Part of a small language model's weights: 8.33M parameters, 8703 steps.
Each number is 128 + 24 x the weight over its row's rms, rounded and kept within 0 to 255. Layers, rows and columns count from 0. Numbers have three digits each. The size before them is the row's rms in percent of the matrix's.

# layer 15 MLP down, 160x640, rms 0.12, rows 0-159, columns 360-399
098:091161118111139137121141100130153123126112075133105127169111136147123112148132150129122138166085161159125141156159111151
105:160121161141139130101169164117194098133155103143104154144085106138196138206135105092143109115117135129172111136137115135
102:173179141143157109114116068117179134111129185135169172133152128138181094139095114128123157162154122111130144087093115099
099:127144128153136158131116144140136131117148190175104167138162169116133117114136107101153100157110137125136131159115165101
107:137098094114133084125135108090157136124124156085114139079089122091177102161116107115142141150082089119099114116113124115
106:128144125123119131148168110133173127122093125132104128128131136135138124124162134161144137107138158074122148135111095110
102:135111131117134115120116138118106134123082157137131122106148171178160144116156160109145163101103159133105079140124134152
101:143157144131120061200135143118169120128112149136147106153159113115148156177141108124137113099161151154116097161150149160
094:130091156152145162144145099102114166159088153121166154162124132104147117151118127084093120115155133109140117125118116074
098:110120134119135122111154171145125122185143082154127138165114121136123109161110117118144111136120132102158170097160127136
104:159122146143131110100107130154168131119135196109132118169085144105098130133139139139098128129131111153108147142125159103
098:137134111128117117089136104150086166117108126163119143089116126148152138157138134093118124184094152098112112142114125147
100:150151142161118131096121155150117134144137142094103098174116137118140122086070124140146129140104170106089109119142143122
097:081133101156077134147128127153123129144102164109184149099133130148123147087114132103143138125134054102150108167104125120
108:118090125121093146122153148086093111124124136138121136125143142138157098131120150130104122116128156132141122117173148122
095:105166094170095131092115086117130126109119136141142162164128131070133136129126144166134177108082076093151123110089106129
096:137140142129158130131083151130116136105101137136156099149147128129155120141100125113143106082116136084160143101107154119
103:128120113136121131113100128137154098117140156160138175124131146094194109138136154086104142147118174116148122114130125103
099:132106115138103104116112140109150136133142153068157137125127115142077092135084138137096137134135143129138104154128122089
097:155138120168135098164145073144116192124115093118151084137164165114156142142126132109138129142134141126120147137112087177
099:150109111136152144142094139136111125139143128109120115145136129134183107120106136134114112148097091089096127129117117117
095:090126118166154135144140156149112128104149122122119140128129131152075094162136146124081157130118142139118157104110127135
097:178107140135157098109099104161116095161109141118144137153077087144133133115138112140088123105121105097099111149121092088
096:113128135116131108115127127116102110127099165128094122114141092139123095130118136081163118102089131145168157130112122124
099:165148119064138093075147121158086097111101187135150163083126138123092141114121151122194186122129134112166149105136172103
096:137123165136141102105099119136129112157105114121123151122093130056119123107075151096114122079108109131086142150126097099
101:132120087153120107128083125059092098128136151141123154181089134129113128152145124148115140157165151134142115151144135112
101:153137144135140086126152142082147119139146125151121107109076149162103154117127142135145132126136140094115142192103110144
109:130124117146160119118098139075159114118140155134134162159152145141159121134134139144150117092139109136107137117120116126
098:124126161079186129132101121098157138078167120129139124092119132157088142130095110109132118107114134122118130121110129116
097:152087183111146115145080124125083138101134167112105116147097127127128083144133156135129148137169160108089173125154122156
100:120123145103141143121108104150180114137137145161132163077098134164105072132143168097125117130145150138131144141143111110
116:160136129112162167129126143126104129167128130131125160156133102125138137136114100140150131137136067112107122119138088148
101:120084125123096141101124108116173097114138106123148107106169113113062162123184093099126117102134171153165112129157133104
094:142101094107147143104145105119103139169094090082136133124133127134152138112129160138143139118131117085101111133125142175
095:153144147146134092140113140115140133156109094063108152128123086108147116130157149150111099138161098144090127115154093122
099:177134178076140099102096134125146155120147153113089167176160123115106110163121113122138127166093141103144096103189140105
099:160115158153170123103154168145149089123131101149162106187122104129128137110111166090179132159135105155112120128141155121
097:092143101147114119144095112147165130150134142111136141139157124101138127146119111093158112146134119147137126155103096175
094:104151161117174127147127180127122156095121130146163173124098109135115072171060095093148094141126145168116099140116112123
097:141134090140134130130163168116131096154115083144096129155116107138110123172137152152109143113135141139120153160118112111
098:099108143186085146097121156119124133149115138156142162129112115102097076132132145138111142175174131086089141105147104134
104:175080138130122124114136098099111132157125124132089139092138150105111121110114090123119133106110131130120099159106113113
102:131132065137111147122089100126128153158091144081128117105124109111092118119124105097132127178145158136133126121128118132
103:106147119159137129159095093188171146126140136101119143123130119101143079157109121134138139124164152117166118099105111187
097:106128120120167089117127131111137106150155157134126148117139082134091163143121110118092126113156088130109110132099114124
092:117177074133123140096132150152103157128104187136108145165118103131135129088099156132115093115100144129152122170138120127
097:125137169134127108150101166144132096114138133126123140164151155124126149142124103118150173144114114151124130129177097164
096:122098152154131101096139121118135125128123110135138128099122140116137101141116111135142118163074131134160068126144133134
095:156138118206147134138122133161153142114095101123130086101131148125155127122129132095124086101133164118187097129130128159
094:144146151112144119116159113152135156152141171118131121128173088111074112146056142139179115139167135075129107082124116133
096:131108159153096152144097102110152080144136162148089100120083097133118110152152125130103102135147118111151170104099153156
095:130126138117116090095159150174096114096120122104103148128131110122098108120145143125178123169109124182168118091139137104
096:181100155100121135146121165106167081138128101101128123101121085136101139114107104130077107159090154131163160109115143118
099:151190095071142115127129153141155109120157074135108085115139114090117096187139170117160114166113117129159150120135132164
097:118118122141168109155179126140120136085145126081154160081095139133183130095110097110110147136152149108129142139143156114
100:118130146108095134115169126157141148164128153136120106131102134138159128127145157081163124129121152134183150113110162120
098:156188142121117125120121113080067156111113114123117114144119108101099126122110148164110141114119121144137101103114101120
095:115125150119098132156124140124151166120108127108116111162131154085110148118140107109144155140131112099121107143141115148
100:177147131144141155157089135073101140155089145118133113144134106109121123144131148122138148149111181097115131126097102160
100:116122122059119146123144163108111166104091112147116135143143129120133139167135127137114115149133111158116104152109155131
100:102140155122107109096175153143141147129115090153096086121132138137160128067121121115150101133131142108168148135132151128
096:142148138088092108123146131128106123096129114137105103133124106159136160119154099133149144115146173080099101172105130150
099:170136100143122176125117133087119122124110120118135099119135136110105111168151128127133121125119130103161133120121117131
101:137151131093109123138113134112137100136101141154154125121117112123161156140110125127138101147155109158120106159100131165
101:135080135147149128113140109162161145159139092147142106168141113089153127114094117114099156117192119104114135172130082141
093:139156137157146089120134111158122115095136150111125110122170136127108120130149092112135112112127145124104183114136097134
093:108162189135111149156154127148104146127109117169142122125122112180159136058129099111118173134155103098120176182156120139
100:143170111122124171170137170106128141149150127117130149103089112126122196147106048143110146172133090164151140103142136144
098:140097134103105148126126137193184149126157133138160139105129152115128130118114144142134130124111128162096130142148155107
094:108054134086135111129134167159143109125129134131152093136118088079094134154146116104128094147097144121161090173114113131
096:151122136166100125130101110167117151107114136102125175107114127110156129106106121145155137173150149162108164084093106126
106:137144093066166153152121143076165129142162132138088099140116113093124110133091124137097147156100127175123101099156090119
096:095093151118142147109179109123061133073100092164169161152066121151121100128125105115107091130153097149158128102130079158
107:108122153134131130120110130110139095153162126115107140091079117167115119117105153092098124127106182102145130098126104106
100:136120107086137155166129134119136132143120136138115066141161144130109115139144109176134122186088166168163134133095110132
096:101160142126136128129147140130121154115120110106161113107099116107162122134166116151120116149113122129083116139194091126
099:166159173096172101151158164117116126134127145152120130111115171114095100137133113129147123105135084088151119075110125136
097:142100142106142081115132111105157093126109120160116123098090159114164131145140117141131155105133086121107139125180156126
190:162080146098119146125138106149158118127091121107081127136130158132114121113157127125150126113102094113131210134105103132
096:162139131111093142117154156118087116154130097076124109121119133156103130146186091114149146169140127079132144121116128141
094:109136096083098146096146133124071147110142095157119173068105085105137140124097139102073121094103135158131134142169153158
102:129169153100118155083158067183121142137128134124121111142087136167131170136138131117114152188118116130162125101167144111
103:146132164147187101105121111121090111118128138129129121105125147139137121133135121115132148133164132157069132125134095109
096:147094151112151094169102145116091131136171074140121138148118176158196178159120155130104129170139141155129131119117144144
094:096158136142103101122112123126139137132092171098112119080156120123143180114142115094143094138105108180142196118142130157
105:098149098134123175151124109133142159082117115124124118139078168131135165107148106150182119147145147128158137135115143116
101:147144165120106123106139094094145158153148115112114113099151131108131119161129123151124121141116129109137168127117090135
103:132189142096131093111166124137119111080153160106124142110105134074089132144145094136065146086104110151111150123121098105
098:108130127156118080123171175141102097089079132103157108120138148155114129127124147174105133135106141123109136133167150142
095:073181146133134149120129111132124136140103122135139141117126161140133175112139121140160109151123119103119162159106137114
102:151120134136097107078122134108165112111130154155130153128096145112146142140154133099166126114117111116109117150139137122
094:111137161091127121146131122137162148140163144149129120121104117095160104123095144126162155126134123118139120133153153129
098:130165149151106150141119116131131110140142082120097147127131151143158108117155157092152128146144043156187124147159122121
096:169144179138148110141134138207129125115213142104080124141124144159118196100113113084100149119111117130120126144121108136
098:106120163169152056134115116120103154157110112129129107155137130114141111105108097112109117061125134122136140123130141152
141:113133126149140157130092129099153166131151122124117126150110165120137148140153108145120163139174125127121109119120071116
095:155151150138126124136137139159141113119123130101184172143140117117083131142139080167134130117149118107139130104142123092
098:132128122079135133093139125103120179131117152042112152129159123109114145099119142159173134112140139148112153135093106125
096:155121125122161121140187112120111160122077115136132096105171101138105191143155067149145123117099121141109125134171133132
101:127150155090072158141126162130099089114118127091086107108083138134099141159149135159124117093096094125110153101123159146
099:146100097178127183127135146108122116106163183116182080173123135160118151179157201168110148161096121145141148159132107120
096:180120138106098108087117101144125113131149117119131115109139163118132181115120115161174112156120141130137131149066143085
101:096129120098136164133165080127120170111130175124070098135092147154116113135158118121137086138125126137110121132101135137
096:087149165097159152151116119141113152089111129125114089112127149176106158149140070142168085139108154164129122117154118121
091:165137126102179095121074139169123122077134152112165109108127119187151112137142110130124173135126143136094131111130126140
096:104165183121126167106146155139105128145123174101132107125131127146143131114146117149127102123109103100122130122133130127
101:112124112155140128125117125103107166115148110156115114109139136150123136157122154117111109145102168098148138154128113125
100:128149087101125092160131099134112151150127144133116101136095114155119084122130126099144112162110093108152119098078077146
096:147119069110140128070108098119105139175121153122112169109147165101120117136137166118162141141106149155122130143166154143
102:120177120108141109093117127130137115117124129101146113109149100140105130076158195092125106131101114145138162143120171097
098:105146106178103130091140140134101159147118126119116088127122170084190122164090168111131074125072082111114150113109117153
098:124146177103085094104117154081153137133180146116115137130145111143126132149104113124092150105139146141121121124147124077
094:130149109136154117153155113098127154105117121166107122109115130142117110139131117153151115129093098124148143091145141120
098:115104134121113105120101132141141130095124135093159184145094154099135090087131127114114144100116092104111161120102112162
099:124116087125108196103190106109033123122153145133128101098129132131123138155112156088111155094127131109138154120145140084
092:114135119095149124107116147124110145110130133108112157106104145146135107147089068152131136140084109129160136078093145093
103:115153163130163103145172124108172160122123134081122137121123111132137118120144065142114133126140127144065109113093091107
100:190125128147154157126143114125118121131067100116137134122090130118107073138113108133136122166118155116141155141125138119
121:120117130133151110143163124168137149148105125123150103142139121126117160108113122153084125106128133128158164129114142084
098:105115095114123153136153089126135162109114165113116185154097122121107179144135118105134113130124137143124163123118136133
097:101098140108116136133113124149112143162104126119089147125098121159106103168159123103110120119141074077118155099107118098
098:137157106114128089128127119094081168133127110104117108150169132131148125159124091143139130137149124136159076170164117068
097:145134123158130146124169079151135165136106113106116123121094099162123128132141117125147096123115161118129118122115142142
096:113188132143116088115139123129157145169132143141113150141118137069154148178130129148097176126129119117100142150144143075
097:145167190102132124107088150109154065114132163118131127110164131163104154113140115136130144116121143179143177128093133095
113:079093160137125136114128114160131119117103179097122148153136121139134118164123130117120116155133142120156142126108177140
097:155098110127102149098104131136120123121163136122104129110142111123104151098158127139114135140157125120108126117107151171
102:112135092159111061130103150116115159131147117156120129132102128114112158138193146140148168148129176130177170165175151148
111:156075111117124110098140103138131139127094108087181112090116146154117104114141119130125102102111104127119127128138139114
100:151127138139103120121098100129122118089128099109117125105075128121130057125125145157095164139187129144119145129127129137
098:138159158128111131141096127136123131141103114175124134129136141165137115176144156144104123084111128124132145093090112133
095:147119125123091132075150118135118119122178114124104144131136159140182103125126179161154106125098130111116163106151155156
095:119104107129141123137116139097122114152151126116111165100142158094115128073154127110171132128119144123170147144102141119
107:150058178095123149149150168145115135128145093106119118110091125126140127128129120093081117122137104099154124150108105100
094:155134132124139076177147184149145153098079145113149148168119138132096110133128074111145132148116107126120174113139147096
099:149093145164130084112097144135120106054143106107117074098145105137115154165104145119126118154145109153127109124127169094
096:130141148091102120135104124156120153150150119151160091147141120169137128107153128132179166085147115125139180158121142126
098:142098133127100155171146144110157128097137112133159157076129137103117109127125141115154149138125093110156101130120107143
099:099099175155099087087138142132116129097127131108096107128076161074107083085137142080110137140111144164128130107131141133
098:124147152127135096174121115114141127143151134146105118114162157154094087130146078122138111122138066117081103139054149170
100:119124144103157154099188136144077139132154122134155094125161110130115128111103109123113111156130154163144134109133132087
097:162132125163113117124174093156112130141101073174125128068162104134144160125139114095117099133136147114140140128151142122
096:100129151135088112117103129134095092142096117070141105098120124137144129139088170146097120134122119117080155166134157094
097:141121120148145126130131099093112120100145142166127144130117117160147109096121104068084144102120111103127156111122144135
091:122123137161110146118147108168153118103179077140144100179097156170105154135164090140129068131178099120116110147103090136
097:093147135092126117101177103104115158104077139116161146113155135096136088138155136191135120168110140113093149154093114129
100:139104118094130110107097157117101141113109121113140107134098168125133100153133156121118116112148099092125112128136108143
094:149164119089091132138137134094101144117123133134125168102077108124137156073137159117120121131070119146142109117121137132
097:166166111110164123127114142159146093123136123166159142129116127156123102148147115121165148120114084115140110137108137168
097:122135142102142101160133154125145116128109101160085109134134133101105172150148114179099119116107136138091139120093128152
099:168105121108160093100126130088200106097163121142144096143133122151093124147178114103120158145153147104143109099176134096
096:129074156096117170116160141141109141133104149117085131100152154116086153126180105094163155137132109123121115107078194121
097:108128145129115109128091171116106151102102116147194073127139130138145160144127143101172171154108154090156164143137093138
104:107144123067091131113143096112106082164123097091105095127138175149149144100127142133100101129108113183145142095131139149
095:151125154167126128104114096094110179109070125166141128203106103177158157107105177197070155124144140105172163122133132145
098:122129115143126105110123095137101118122178089152121114121131113119157139114122132127080122119121126121158116150119124144
100:145153115132186143130170136156155135113128138105089154096139149125121143143120084133122121195108155103168140124151130105
099:134119133171147120114121120117111152095117108104139148163111137138120134090114109135136138104119105086093089103210120135
105:150132117127071125118143125081161106090072153153176129132135149138103141128123160132160126131120118104162139102145155115